Part of a small language model's weights.
Architecture: rotary positions, tied embeddings, normalized queries and keys.
Training: a variant of Adam for these matrices, 376M tokens, 5744 steps.
Each number is 500 + 40 x the weight over its row's rms, rounded and kept within 0 to 999. Layers, rows and columns count from 0. Numbers have three digits each. The size before them is the row's rms in percent of the matrix's.

# layer 5 attention value, 448x448, rms 0.0271, rows 294-319, columns 224-335
095:507482557525461549522587467517499487464507491492557442522500463535525447478555454477449515501486597555452544537479532437507526520463566434441529449549558479473481518486428515413482539469454477524592422468520514508503470505448436465532525415432473541549531493466508534485537455476531514487528510489560505522494491485513463483479486560483
096:460472453475448532420470581506459546505521518503453507508515537505573491390435502522482484495491390464563487439551480455492464490507519567513468469558431492529463500554527514486471529512567484499455521500433520597491481487556596499450509496585437513491397480473530465507474452532495542523512546567514497462551515415536458501515537491499
101:480506483477538493494486505536486492425492526507482491518486548428515436424475491520464506504517452478509498441567481505532487528434476518465525519449522436545428530552549507425497504480467537407534443481436486463467520446491513515516468607441495547474516508528505489477528498583365469440505453510516494481579504534539467526523514500493
083:519498513431501393452532536522509498465527520499464458481562504455515470481540454460507522515487469491494484496512526506479463483458535495455495437470539376497441490526583488510466503531476495451438548527465456502539476494547538562504466573559517475542515559505490494482555514511457550537513507522542471411492468559577505465560561502503
096:542435530512507535360504503485499546488494447530492525461486518544563475526494500481525505508547522524442480509459563474442529552506530461533459518503472483479543497478450513533514555556513523592480527562537475525458406534504452515484521445463502478506525536474484599522545550506542538496513574462537497488478512473520518471523519475447
098:490536418471507473486463528500530478427435492483522514503536475489528543484498504470469457524515421537607476448560515522538449484498476527453512572448475487510521534575518514508515488507553567545531590514444526547543512422526512474502488519482511438458453472572511415483424483561462447505520507474511501529481492529496466525471505497530
092:509512526461533487512542492541480533478540581475484366487585452466525522435514487526574502513557415516558527480445485504443495537404481491469526500443403497478488473474519534454503491521517503490557466538541539438511468465452452513507518470483532517544438504521508463518391512556517445512495541402401487412433489472441447551503469497514
091:466466480445476443507526452493543520505496602445497460514573584513562496467428452490518469514496459539600449462501499476438495575480508493549493606609464529476479501473529493520491510476441526533523560552575458530521506531429516462488508482517484469561568491502502500430591502480606495443504580497482486498506552433513476493481495525485
095:411456540488620507488477499470484507543565580462492452478485442462491455507543407495471542532543547525448593477499480479463530543493501492435505532456504496512517490467456513460481552486489566477529358515489468507502525454518551531558471457488483507414531446512492446519500602491496504564509457532533571485419474513480421494529494438495
094:442519468569426495461467484464564433466539480499509541504542529477395521504510460526503497491480563513470504478534493468519460510547492487506528561518469524503549528464543504499505507513510488483463474454468572543464523563525536492466506490510514454524425516439471489496513523466437475505520516479480470519487509543570500519431522601483
101:560551479561502574497519548555372469417517556487498476506485473532561502502554553514498510499503555458432502482485442536461485543434461492615463478473508503549481493507603538493444502510502557523495470499447544526523486516531486484473491520377590489494465450527450526502485442522519496453373507545500512458514483506489512413580526462563
098:444434573529533488477531477483517524541558426480530454501485532451471556549507436540512511488506569522462569497467540483465543606429469524476491490564567521422568472445523498525532543548494488576436449493484493474457440539464464549479485463532499434565569550479479591487520558467450560528536469453474483525503514580504514475483488544522
102:501454528569555532551436518475448488506496538468545519497436461520476473519530528479415470505497454460563472499479497509486543586442477483504543479615560529495478472463458459480508562477484515538524500454522463498540531518455512484483555507445471508463499459464468488456497531489503515446465447538573532561481499459493429489540465478551
098:449539463514422563537475488552515510544473481493441545524479542499500547478518485484448486529468476445497502547539496490500498556615478515466448529588507543515488468521429498543452504444518448519527511482573537462459506517470469469503542527526499535575506543495487501555543500456508483578500484584443456510565589407479522465561540486495
096:588475479491537450545520494521388531550478484467493493529500461517441543524523479553483560471509468469382497553448497573534528482514442506478491431526593557465560453482539509530461458503509503467490540468469526491493509475537479553513486509520473508532486447445480525474485458493535550539486522585494518545561479557531498495572469511510
095:383503459487475501484537486461489504529572476502577503532513487477476508471525401551572487526464462471465419509505501482436507514541454436480538530544553474535479455430497503465434562507495495538479520540542499561414480499469463504482545442509457465591490500457502505517488474517505476520510480458518450546474575503511509551482510527506
086:483501507476469467478554521527530534500544470517499449504456582397578543517410498591544476514478497472531447475533500580469475486492540557431515476435468502490508533457532545450493559506550493486515521520538498481488418450474502539487541530524490478558485465463525537547417425574510458493559479445484524468498552544535488535509494478537
091:446443530454558523547521474513503464527525486482528518542485461473499474544527427550543494521441570530508545476597434498554451443551529482518559531520490505519493522468486502466419458462550566528531469494476523439538538482507497502489562505536465443559435437514486468510432502528506469550541457454456505505495459475472479551430501475515
082:483550477494542457523437449455505468552439522467444523569463465518461512534539594541464543554551491482480519412519532458554473489496475544440516484468464421545440449522453502470489503523513515502440455525501445557536501501530622496525485525577496500468481542514506436479620539435441500474511450501463531475508461566450466464505468475511
089:458483484473516555485473528534522500492439545489468451553525563499540442428536482647498503543477442523502564478556450445527545494555486520525441485517478502530466500572514485497448468473468551451486515491485566499515529399492503495476549491570488561487440461520487428547510483506557530575516548549480488455512498477501451552543441545553
090:486516480530549531499591535512499550458599523515481508450525543526406531485494479539570505524488456482452560459485473471512511461460463486521438641508548472480503503537495439506526505557465462497479466509498492502426447499495508507530498487445546519538438511473516539473518513514485455448520512566524477473467491547552463495542530492542
098:458506498500436480442545465523489491454517555522482559517492432538490488518535443532486416505377574496463483442534447540514449469527496554571558469508579500512507589500464554483409542463499572496559476558513455548530520506480449567520533467487518461492506471491476500525584432495463517449445475434482482490455443491496421529469546467486
089:462540511554480483524466502526480501438547551507517467411533555530414464518511481479572500519449560520428408521531505422519547470508441426471507478544525481522472424465508518469566448539502470459400519512519518496459480513492500493465509523504534570530523579463509505550551546494442482535507565527472496503435433491526543524470530463469
095:569499527513500496523495487472559528566544463470472538471545510580457502458458472463507498473503533530588396539474483493472527490551480491483456491524503499458510532502496469498539521511480457452499495457490449521494524438557548470530498564568473594469542483535478522529447532511529516505459460587521549529535531520521524441608504540502
098:521502526542516448544567521504408521460523461499542477493557544508444500493502443465516541457408569510491456554541480461511523454447518448550471435503509517522454519521625487463527392587491493466425514444513548475472451463543497541493492538501552538560594508537494545528523500442518521514521540477443469425562432562517565440522503550543
090:460446552470606481513563539426483495570547456454612491558478460487512517553553438557561462499483479466532550393543466534473476535442487488524478502452461545497550558481479511522504554488501533550528466468522491485514509424511459542520530489503508468436444500509522488582455453429520511524463486480456509497508458519473444466532482556525
# layer 5 attention output (transposed), 448x448, rms 0.0257, rows 294-319, columns 224-335
095:468408510544512527563436496512522487477515427488513542507534526420435462540564521492518480497497491520577579480490438421448459483487513503467527507491491559442496524557588532568478470506614462512533477476516489515457470541485591439504482525467528505505552564432420523506535505562459467512572526523518407535504564548509472441497543501503
098:551562484494537441433508510574430563451448590440579477508470484491503552539504515560505458477528477482455490555530557544540530473549478579597513502523578485526479518496496461483512510502443507524451469518472520485474560505483442598402486456554514464470520496536600472469490461436520529506484451460487434507532429559562581521497487473512
101:472487526446499498429499470461515532551459497525504524487515525499489477509505492499514500487560497502635414447500544492513559549492498513570576399513636491544562436519478465502546444512448500518500514459429507486513610544536538497434523482496499498502445528512466486474475506495487436509519493541505472494457483513433450559462513508436
086:496555526529578601461460497568494611529487525521542465549439485535522518460490470485510440471527487525533385500557510475495500498486507576568542490475564502455463445514451541493547579510414474486499462506495503519456583517478549490462500439540517457450480485496581491607549515468515495521485461465458471553567511564481490570435526472479
095:493545462498525542523499502449485436516423445545476552587490534515537548458499449476509447539463494551480528523482525505527471446515533415497473529500372559524474537515536546610499535525562485447506503514539502495429481497494543483619466506534485537526523588423422476539453539578503527539443534549515451466553540534497532475456505549549
102:539566493559452499443517532515500531476543533579566457518407437499509498538497535502496488455560501439515439479490493562484512490520471584527498490543625442482527453499520495416503532486407504505498520531507479492498530488524463541413562495536473533531515398539588465495420486473542486437485473469484498473496446563470532467514480409438
093:465511467478482434483544557505519474488565541510505437477467451461520477534482528411553557475558495508505450570431500444496516454482493466544543477472545463468501514508528501497474521489524537471490475569474565527433520501546567413576558534457462533527649443512489474549483503508528518503470516547518475499505527557573494562508481470511
088:502527468514520491521520555452462542581478531558548457487489510476498514532520434523465582450470478503488576561481538434431487447560538479518556507525408460530528512510463478423485494488472541445479451516498456517553414500540457461554471531499476542497512546465469564446395575505513542602538501500484487531525472477468495575487447430359
098:413470455522476574494515532546517483466509415511453472488479460510518507496511467423560527552459509410580509465453455429452559502418545500581483516497530539545542482476490530514482525511496515475501570496451549497427555449544512451529529529529568529505459451503555452560520474473543505490498567532452502475514484438469553519499487556538
093:482495479478461531504434542456462565504519570466502587492480463508489539445490512537467520477532549521432486563500544501473525477550544529495485467539518521518523485573420479493516453523454536509446504491501484522517516520514489568425529466566540500453471537465530525450490466476446492502497502434533476430511479473476484557536474454466
102:503513521516512478485499513538510496419506468559464480570484519554573439468523510470551504511443452468642491497482484531527553527497464501572481483534472567477515460455508553432537543491465414526515493540551466548442530500485454490542538454508505481484555587522479427525481488435452540456527535530526521477557546525514572528533497521537
099:437443437467496515610524506455492471541460551422443485443516501499500510462504455455462567476465500563437537543508499459485513527454574396463481481467397497580454541560442502542475512524551574479499510479503513528480551480512604521521496464510499509492490565464478514510489495517470519502493506439535534496508558432495481540496468529513
104:497468519510501484470538480514523463508408461412518459465532498555522571523465515530501507603506467466559518448524489520516538566475521511518530561502552501505484477481514508458517495491482523531523457513475493455523508450521471455507509494485469468509486445509516495439514502471477494557511467459435521536480519458494435463468475484523
098:539449484493539428450494470522453534443446483508488494474521621471431524538524562439505504506468538449411554487473518535538485467580476518496528495483551463480501557575514464507527444497489538489449459505545414474509448554475473554575491588473539434521486467468459487416530488510449528557547545463533469473482516492519441490455461460537
094:477471558478449487438485473436539539479537512481457555444563515558462454536476471528499545491454495474563553436558434470473431551458486456470507513513437454512528462537495561463483432488600513518494471495536477561465495523537558553465512543477546465466514543542523514513545472517534487443542516493484511531487494486528453430505524481543
097:485437453505541504410510441519488499474516528477510448510539497509431542447427457517460495513467496521469518513485468518453527417441532503551474493531538548503471461456442476505455509518476506472400459495472488447454523469500497494430521468573520462472460529475511485459551505514511522451512546425454539509455496458474457494540516502498
086:474492521531515452448586500561515437517584523484542482521520533509485572527445439557470519394502465529466462554513508499517532412471502494571488490506463525539503440465534439501462479572493502478416492496474496525472513530535534478406518512487543483495480535521575492464491467526595472435523554508450493485506465536542529437533505453536
092:510436482527514517562542517544501487372586460464467501496565462494498439467497543501473541493464512514443505517459443488479496434450479489472516530513532516487476491457532513465401484489548485558472552491480468505473526588543458521389534418524499506514505523465465488485530465519483439424458559481495540423438495450497498499561547543504
085:495557476522539543443541554575503561513479519549593430529480458552488557533552469463555452472538475407534434530476503498481499517511488562539532501543581536442483490399456536503552513522425502497500550579443436515467566483565452535521541456489531488467469456528567478567511518442528494544483506532428485463540474518430508561515487514489
091:513521486507502453495506482526455533507592561445518500471477478472532498596541520525510517506441510434513458512456501543489556435558432544556521484521565486494513509462538465466438469456497524517457529494496431526501564593489515602506520482484513484467488489492603491518480501457458544476482524483518501505483481571509516531524461400504
092:553506474533531462525519481457456628497582523561455559509523509417541555484498438465517537424448519502422371466570509568472520469503458517582517492504424497497488544525457475532503494523466489528487487512514578509449530553580544504483487555520538467531492530466524429596518506463496499482505561522536498549510497561508529548515521465525
102:493470525592535531483518478537504476531584461541458479499484536527500481494500440482518529514393473498567479485480497545458580430487520496530541437518536605489526375456554544446486534469485478499533552430516409479524495516504443553485472435521492460474497543510415484456513491517517450477529539507424519476506561500470511445544500496458
091:513493537448508532486416474472501520496489498531439477492551482512487462423488504439556440511502530474472463547431467452502477478530530451492457398480414626473491528430453471490528449505535482471491442442497512473572468509506529506616521506518544471489445555484545494556615538475499491493557546495519567458479511532506520549480460444497
096:475491477469463535426463508456503456495502469494498544441486473526487465487531523463500458484492577531539509478544491473522475615525523489489516495494485494547526542602504527506543486509523516483557522416515600512495470470476584446531451526458472543529502513497527477504542472511504512515520484508544500598467439426447488502515465544529
100:488525507467520491497474532480507517522620578589475495551546491526462451442524458465493379490539518498461484473549494496518441512489484490496487449503379524476504510431443543486463523528523445458500449506517501546523568466517552482554542477496473459497533612408532488545552492482516566475508535487529547553511497518495524564516473463429
094:549464472413460491508542491566524438458571527439445400457514498559480553559401526491486522508459544538475528476478475499411478509471514510548503523505505470483452456485448494473452535470505502529499524538447548518437525430542467502411506452455513477517540444478513449504496451518484493448469476503467501500485521422552513449559494498535
# layer 5 attention query, 448x448, rms 0.0316, rows 320-356, columns 224-335
118:491543425503528511475532439482541491498469519589523547533520480505545545456464541514460509564509517543519515443531494505455523500521499486456460573530433490461449540563496545514549500554574504470502485542537548532536573507420459561600518524466483474506466508533432452548527531490454489467499570504465469501468533467440461475516422556528
096:534556447475519513483540455452486481524493543597521518519524448457532482479471558516451521587529500507506513464483477510445504530538503453475476535533489498475438538566485514524544507500557541512505515547565513494562583478438459576599516533436470452480474534472430453527549534506445526453570544513498463496513522429453431486496419588504
095:551475499493449479452489486548503491503578553508480464531439510536457464536483575479463513533531493504468494471467557522479469501498603470500589504532498415483513445549536488447513494494485600551547539525494492559593510559567543535493479579435519503497456390471548557485571501508441485454456485434522507448466553503572548423485507543512
084:488500545530512511525458539565477530533492467484431465506513522492505499505476412585493462433459510480492515538521535506522492522458508588519511496463584484542565463445522537467470435559465454514557484472458455508415446504509519453460498482581523562569520479560583490448453491464594489518439520464472596513473442588540527521493523471523
097:489470520528518509551505560575499593513535461420454481534434476548494532547503487484541447514528594555494429528569565505551512515557486509489464494487527504556555478496519494457401463601491434454498481481449497497470511511516564466480458516533526531509529510570597500481484445429549497488487471419521518490512507481479526547474518482505
093:484543503467501590508526589424482487545429490515451477469547555485530514470458436515576506527515530484437540495597493438509530439475468490524454477453509488508416515481498493554513526529501451505508454476539552473465495469529487463458534466507564504548492518567452540542492513455527491518510432541496525509459540500493488580529487480471
101:577482532404529489414535513466448417489512658549471506450437520514497542520573533487478500540539475501426526486446494544559515510505532443507509488477460543458480481534444533517518557425456593592554446492578435507564511510517514491534542538437469417488509506473472482472494505549477574456475503467491514499533542488428428516531477509530
099:500510521528445553560443532493484500473543383486502471534476553565531527576444527510498494480505523416479541467480524507491478542432567475540538421523550437554564494470552487429425507524502493528482536438493490485528486559521479502464525525504465472513563517465465549440555422563526500503502408403537532442541478544572484464435480443477
095:516537507440480494520529523451501442522513521539413474474516539450503490510507449559515548512534524450465521529499462444494544476471520506505508477446559518539476551483510551475511550454482491574518510454544506420473519498539451489499529500541532529506498533538449517412538461410524536443514463466539482490489534512454444510508506510462
094:462531462525439476491508560526513479501510540505566535497513549510495488463444521460489470496457551480588460507492517574449458457508506500503494468520486505492488493513493518471472414553508535442469552487473472542516514467466521626540463544496470458503509552482493494540497544484450520479552460479462441582482515485562557506518602491525
102:465487466558491507445474443513473481437476523530569507539488535525525549458519455543454448491474533431489583544529535565470444478469475493506471446546508583520501460508506509509498410522465468419430591480418477546523541519474589529556517501539517534540593540498541510520481486524488569497573528522420511550470524537577537518544467458550
091:539469537513461470549445549535529493512453428449500430427524469460515449432523464450493521457542493521487450555492444494474482524438494566455537450516562436551544462463528453433454439542442442418430428531493573493537458516515487521473486531539505537472490535473517463510513478528489501530452509531441498482464470485551501546490553501490
109:511506466490528495506550413504503510538502519561569565509577516478470487441470461523481513533481525548576491448533505474466471451550458531516433485534433469409471535582475513491564471527513506468453486501502524557480484523452440550537607519472441465521502524474435482558530605506490469501579529550519517512489496528544488519482539544465
091:505487509459470497509435530523455523497487472503501489506511462508485517537497521458486470447512515474451511548493520551412423473475473533536481487509509532500497456431442492527492435505412498539479479507476481543455473548488584500496484417535511486469491536467568535472533466522539536507554473556462565586516533550502587529517518406502
071:483564491572540452469512543531500483496504486525490485471494491539552503474503553487468481573518537536547482473474534540471596473546552496489496458497511449498531483479474499478529472510482468508507494570476448541483538421469510509570536537488457449470500395532494469548438559415551474426468497482458477459495469488490476480497434463547
115:453501520595483518544468541550543527492513491437504448456449505526506476533506524510509521466559521476496475538496507469519535577473600530540539423469588462531580466500534488514413505507472494505548519478457468448467480582535552435432477507535542554475490507523548519501478487508534484519436433491540537437454445523513514541461538480526
108:546462538499499482523510535509442483566479429545438493445483490535488496514511459453539555569464573530464497496414528530482540532476567583514511509435566564518464541496443472450470555553485493564564460496497444522533545465522503507537466504478481487504476484527496529454477476511492513472455424424463545494409469505436533513549489459515
102:512532456458515426446458467458576464472450506541511456466521463534546549524477515534491522539495495467504533470480457493476577489530565422521546526539522419495529549496487501555544522476535516521561601521500486460443495467481473459599566520499482507485550491563412552492459522509532487470409579500507472472493451497482524490462411491446
092:501442478476483475464477502504413535506397481538544481546538483562486482492479555447546486447542515397481477489510525526451441536502500526537501486547473458541548500441527445543488473489495520490475523515499439502529497514533525505493522426449512536489456592511544535513491476512462536539473482510519533511517543531515545556491576545481
083:516487521508524517535418527470460518484507460445516503480562497438448500497518488459535556470456434456460419550538535496518452476521446444491536480452508512521534518475546531533456524456452496510456484457542505442528440508538441457430486435477544504460536539451551550497556439537506541545497499535533525528506544517544548530529586516505
097:557469499520408460442535438526415546517502433534444513512471525475504471548502432532512499579392488559502502437450496609490440500515568564492524511470446512463449469546512509495412440546510580512514521507531499493450513549483505455485532569502449485496441471550498515483521476516511506511506566490459510414511464576473453403490565552530
100:522467458542545458436514541447496472443531535494500555456406503499509529559534592520472480466543523501556506491409581538461497552474536528467496555461458517525485467509521468491522518500513504514520524532475456476520524495500548465521436533534516478421515453522520483473525448480569561462461540490459459461469484473433461487424484496502
093:502476436473542462556444564512488472435578545480514506462524465450452507511470552475512504477429553426513470578553546498507507561441581481482449589475600517543545480454431491475453500445455481548521570480491374499495565523448471494524451472440485467527556539530531535502457442554461546515474446486511557493445516549456545546554480516500
100:505427524499499504542484515492452492526511507405476528555522519506488530523550473445515463418484427431533491568514528484476439536465486538533518464498527562563533476429474477479469465474437532488523549436504500483492462542500497453391442467566547523500495550434573484479495424489550537536498416556478526550509540502514559526529604482518
161:497470528546505521523445554554472512509569482394507491536479532537472482524527464464541467444532506487438460553544528463519495508469549531541542479491550497548536439436504475459475479513455483524492535472470458471470431538520562445417454488526565540522493537459597517472522493514546508508484465486488556533499514526563583532529543413509
096:517446482499539524456481517492497469536475568473437593504462539517434518457514489516499489514460449496524504521501589496535477502537484581458421526479522487457482493581570510459503498522534448453556490468582568465545548510434505537474517537592486518479524467504483410520566446499552530545596476419432525538482496503458526539433452521504
101:533531446456474437553537490515540436484429590464422443452518449500500507516466480486510474491427482459505522501541525479468475491532532490522499510485498575540494474549447552515461520473505481462573428447513566545530566478451517447457539499484486485529470515456497447580448562436524512485482458555515454501449516457492434506505493481461
101:518544480446499494511508444494474406465572580481425508398499553464499511509534465623372539474521525584501418579489506527516399540473480554446519555521486489576449511534429526504471470467550495533469494558529485517486511527500453517465450530503485480546484490422520492472515516509469516519474506514542427545555517419460510516553487537464
101:455433519489536498479450484509477465559451494501566551455508466501484470535529470501534526531574497478479492472556519447596513561455512526489463483461540494440451496588504534500486577549507500503534573570451433503423445506500482479486569509501523455513417527496511531468370499534512510466511468523557569430494479487472534460473477520528
092:494520513560499435487523471479534494588478521581491489497495530550548482522553526548457554572575592572505542445470479526475611507539555467566488486534484497463466511462450461475552492497481490510569525549447492535430500460507553541578529518524455533488465464595488476473454576462478390412489524478480493462495509484475495448449383517524
104:476465539562491483401541536491456487527500474527512425492490453576564522463489486491490465567556480528464507419542499467504600454538545452492508426535531487439465519489430453534546531477484431508524507579526491486514532468545541498536516478463496492481491558557488509537439576425488554442431538490486493478468545496527527434448385510532
103:494521517486513512437514502518436560532557539466528537499430543520501482555472561406479566479556441449490587436510507453442556474515544509569548431531503535457491512465501486471433507523554559542551554498440413452510492457533479502472559498490511546478456496488462497412531481561567539520553503436476460427500486520447432501530508545508
092:517484622461482466542532482437503492542580538538452437505458568500410547496515498535485567592528520533473485453528568484494512448473513448541519447480446438399499511453473395447526566513486530535557471467494488503538488540539491488513490510448530447518528442502505614516531464489461469491457510511489515479493519458536519456458507492495
093:503489565442474500545515513495477491515587519504491476516487531459391494533514540526522524518546472497459494483487603482491488469475517455556561483478474460457556461444493445432503532459477552551570491450472461516544460595553485447458461548475539508526539408480578587502563434491438525515483457536513533467488511471568549494454550484502
089:464470563480483506517459582556489544491522505397513461514461497512491501524524501489568459430499487506477474550485497508541478491493510523490531516439515447549574453472559484437472481462438457506475476432463480510426486510565506418420458491518508592549542445481592538495488477491539496531423490493538537492495461558545553516531577430492
087:473503477482491524481523479452521463521430435524537504475558455494585528447504490504529537469472470519522531492502481493499477507474462482455452522491491525474427508536490533559523512565549410472478513476549561469477555425493453458551510471451490420431481610520421435513483547507493474521520515513447437516476475426448469502525466523475
091:529537542469455515462549478450456508521437500470477472544541536492497516475524486517499511531476545494468505525522490449509523394523477476530495433435539537480400518472458473521464502521503492471449501434483460513447552426571539479534514537459526472492528599531452540474535528418611541490537472468465462567557469500487471527544473548455
# layer 5 attention key, 448x448, rms 0.0296, rows 320-355, columns 224-335
105:484548463498528489450547538481527496489455484619563520478487469484526503437442517477454526534509486495515507448511495565473541466487464481421471541518450476460450537526530513578583563504526499509481496581503456548501569433458496576604544481490449454495510530560447486533486549487507487455498557489496433457493488522422438474533451512558
100:511541481493516495469532485500562505500475467628542482428526499475563560466447479471416592517491499486476519480516471531446553466498466466443475506515442446462442581565535537541572521516487453491452491571496505511509578427457479548591528479489459478491535519573447503524466553518499458489512571485490452474477533522415459465504453546552
095:543543508506513512514487448442524529477497478577523545481548488540501471501422481465452633515498446465470499467519510494443501496469474491495469481526467541454490579475533543495524516553510473483507516564531496486534517453532492583517559509476458471474515505556413505498540520538424491436569528504475518485470465483485516474440466542470
091:496465482505470498497479540532488503497537527432497499517456528511457521557513512513525429566528528496503462516493497460574504559486513544511592432530475510526506434493515420498431494447525529532496542495518526466485417503549540415424462461502529534495440444473569519503453450484580529551469513460545534521487521514526467589511603500491
091:505479450498481453495481497500522511510500518462479490523495509459375493525514517497557403439557496509541510507522476519539516540567457508523503534484510524609489457527460473565562510472534508586515498456487497501492458528484520383396505466489551509527402433436561483558488521433516527541454541504523531509470506485516550527549548462542
106:512540474577528553568465485551522466449496467468586487500501512531539545526495491459467465454494467564496358529469483513481496511513518516491483523575552432500557487512524480479505493539458446454432537499461529558454426553510545563493485488529580526488559487484528498425488596490492476495468485476506472508477468425504574492526486485491
110:533583578514478497493553502506457503525483516570558493481465498474557463498471528503459587564446526490414508495482508494386522519459567521409573475562451497473491511406473502435464502500514497486507453534532477580493487488475475529589558522427469436536581493511494519467492501560517531419525534487484511524478545495476422486497468532513
094:501513502519544443499515483487449461409573437546493490446436436526488500553567470526459447489473428500481482540511491512576526468446522491560508459483537505514472410466534472527507539455500485581481546487527462476518501505453573447449448540474518456502496488522481536460438477454504515477506499499488519501466504590469477492511551539555
103:480535517535506523490488495499499477479486505526565542416474503530610503497517472442520516533479440520470460533500476497512494511450571530429456555527489426504492487464532467512508603533458477507492509560492521613522465486492451516565484468445437479532525532553483527557440492578540518438468491501486515568446518462450479520504467559549
102:518523500531493550487459543487542577521502468460446434512499481520424502580505510466498519481504521474436508451471525509511459547538443478540447435500541536531493461511528518575482484533565506489509545487481569453500501548571500452445550521526595582482465473461511499372480501450501494505561505568551571505467490474500494551436517472377
099:427426498544525441518507515588494572555522466415490478497542502490466516565531449455519438551530575520535458533412457543527456491515506564531440532458536496500493469511452439494468417561474498480430529515475439482502494438519511490505466493510530543483523498437515542422512437455492452488483462508529501420527502488470465499483554462433
092:419531450501513515483453487526475462415517493417591547485450485478531524560524494433431437401511457450533496574514543618556433490468592541480490539458508545552504465523476510513516546450487459552462534497493472547584539492494504463420496455505505510505510516536511480529519548521538550490521484510475491559520516535522545536504517453528
092:537478536524493492457478506470536516549479475503431464513547539513428478528471513474514583525443509537546427453445511475432539467563440496535461491471553507508497513584467500562545441538492506432506482528463536435448471457549535566500508518609555561459514489464465463437515555445473504534531507465486462492456466495472583425433431473455
081:451519466571554446451459544555461473447495518507505524546436499451600518574512530474493425451556467388524482530483511520566464521510562499485567535543464505499523475504541486482504552464506523548469518515594477536606508476543475524429432513434537452559546486485523519488521525488555504505503500481469477526559530535507429543565560529526
117:522480582493489529536440504504454509479573517441457484535467570499486485533548449494523455482461495477446488552525502449523469513423537504521615473470521536537526454473438505452430484466466582501502500421468531470477434545543538450462492510542565537510502471433554576456461412531509530479483458528482587560517502496552540515492541480478
084:532556464477507471430467432531465498453541533541587484500451475482557499488524501533499395462568460492520497519543468517542533496427520520483517568478438532538447450429512504517494528501497479566461468505567502593483520473462482422471470492432542447555524503502521490585494558496594531507556531528473549573511525509509458563583491503544
105:512588502455480574498479472460550525497536465525519457544367491480545504510478502555498453493528431438404461460564495486591527468516515493518506527484494435512580468536568501546469563468500488527561448547469504478468513585507491464493490490521501490482501419476542533502471516574502530522522564541550450551523538510490482539446489481557
089:542431522471444565536475495497465498504514493516455517484532565494450433430494458510521550612490517543541431518484466416504487477474440520489536468531484512516476513516498496475506495532530493474509516396484562490467451535517532492541470539471421517516449540490488482482491413400457500464503489563528498493503509522588495444429507502494
092:532504475569539495459525511473466609439484473477535543490443447428528566548432499485507525529541485499528498532494512520514456526489448443539444486481445521542487513473560582496522435521479492551508466556490479484575509468476493545501449540475526403494526458465474486504523537490485439465635483515505443447535538557470468514564475516600
108:500521457494486478432571506485558501532422474580532530466496425498548518480485524520479538525469505523522531449485489484487579488548467478487408526480474480429439549559508542538553509531545427504508469532517468505482527464465466553582551487484455493502491552575430421530509552466470447461499499476521447447465472538445462472477432533504
105:535528487480529462502533483481519486487526548605498526463489501499519473473444470511405619529402504454517523382535490477500485534457434517456520524500485522443498542546501439534507523517548541513530545523501454526600536446500458544556471539429425481457535509502468468463529493520422502490477513437527484514488537515443439488506495555511
100:511587537507461469494461489528477472507509542470563445510464495542465466446536518486562396500478528532447507513621503486490507491439559438509446439531547506498467474454484503497498511447472511559505483555483436559480503529483456472442496506412564469511567443533505568470554494525484537444534540495458502446533545523519450524509530444549
084:481510482508519457459575523533533514486471508550520526522487460478550475499488507507504520586502450484530517459502460515553523545463505467476530550469480493537502460499608556507513566512501474518512507569539479542532524477484505482536510538438485451561527491516537418532528478430548496432570548463536510515535548506448413532506462510608
087:458572454466585436480565474540497496452463518545545534467491463481580493491494545494465486493529487479558470547484495546541503513500491500491464569513486497493500530477588526551540526538553456519464468575529459542560573425460487574495478511463500493502505557550435431523548548460541466487546549495494506464564505530454466464552535521535
082:479534427512550436468539498530533457435454510541502565481468443459565507507514526510455506443546437470525502540487509534549550513514534494476488595491448511506493508553527550543546593538553505520485481559543453540577565452443478511460465480432496464564474552545471490538506540460579480471522565490496480496498488525443422491553530531543
101:462449521515487514486541557515543434457415479451528490529572538517503452501484506497504433469539482521470474507525476501512548474550538543463492500532559469548446493435473438538475448441414543506487484471487436531442514473530507440503470412519562543462480495451514571518461520501505577509462467518487533546504423488492562516516643476491
107:552620491443529602545534497504450527442581513474552493575536559471493483523580459567520379477500527552484523532535541540449429580431453504533575559501494543522534517458534450476536488536500521452514396531508418554519481491448489561508530474427521575549499402523488529392530491469520503524578553485519480490456544449585534499570513527530
101:491585494472482498509444517522464565475541469549581449504472508483533422544473462374529437463503529452463469433555526569526480468526544523498581460499493468461562498475433504515579583465506526487453480558505534503529477527493510506516566447446475458504534500480519496532505435553529481506443526554473506533442542432547399548466470471498
103:531480481525401574541522525513526473475505479476497480565434513451524513522454464521500485468513523509515499487548519483539579449517521535538457473533507497483615448529513470483482450499420509477474421446559453492460524496509539543478489493531478512545582517459491481466582540541552535503532535463516470430415497522550504527423493543521
094:488468547470470522504430436388502511493599486496402507484512504515486505473494482465522509507484491438456517493532420422550522466507462475479573433510504463477522485510485498507419517532448490513492469506457570455505414562556515409497498486507502534471477468496495621469506468503474526516445521490534609506483486526575531513485494480465
105:509502497498480540590436412464556520508497535474426448531495553531510491517488503511588491477542534551496502504547449505480512526488504503539529532476514502551504471455412562452473438526475488489502421409478546472437437529474528447548498500506501538508488463496471506492466483567521497518459480550533514473450417427539545461480505416463
110:523452521515498407470495461482492495514493513504513420435467506484534510496512455528508499559487518527381502502524518517530438477493440495476410415504480502471554502424612473553463498517486453502482469530580504544479464493523504456507438486454491464502556492569501471498489498476533501523627502463446583515543572572495540540495503460418
126:488553417518516501485540474472567493514445536607533541494515449511537536440442523510471492519522471499543518466510489535490579500538508462480424569514456477482457573570526545547576535543577472497488494537515512566529581442463475567584522500481465445506477504562415462551509571480482477464492560512503469472492488470454424483510445562505
107:527526431499529496485539436447556452521485542618517519494531452504528507477465521488479561544468523481516510457513497522439541532519504449462469574535487476484454533547558570507565540515518474484516519542517529555568568446445443579602548565418468470490493507545414489542501545521460502442528535489487479465493484475427461465490426574519
100:520469533502474506514477482516443489497538520430481506547489515492447505538544534556558446466515530482507473489482530464501449552490570506541561496530486590499526437468476461482448474492477540532574512415517524464512433567548513459419481494507516457513477453409578498482486443490511526538498452499503538555529501490571523506484562466469
093:466470463486526464543514549535569552465491470532534503502494490486503515461454438511541452530516434503475491499523484564556521501508459492491423555524503480493509527554588481544532478550500498480418512548425474532487590484505524535475534514498476545553521519537519499541527558469462494485485501519520434414514452544474488491459499523587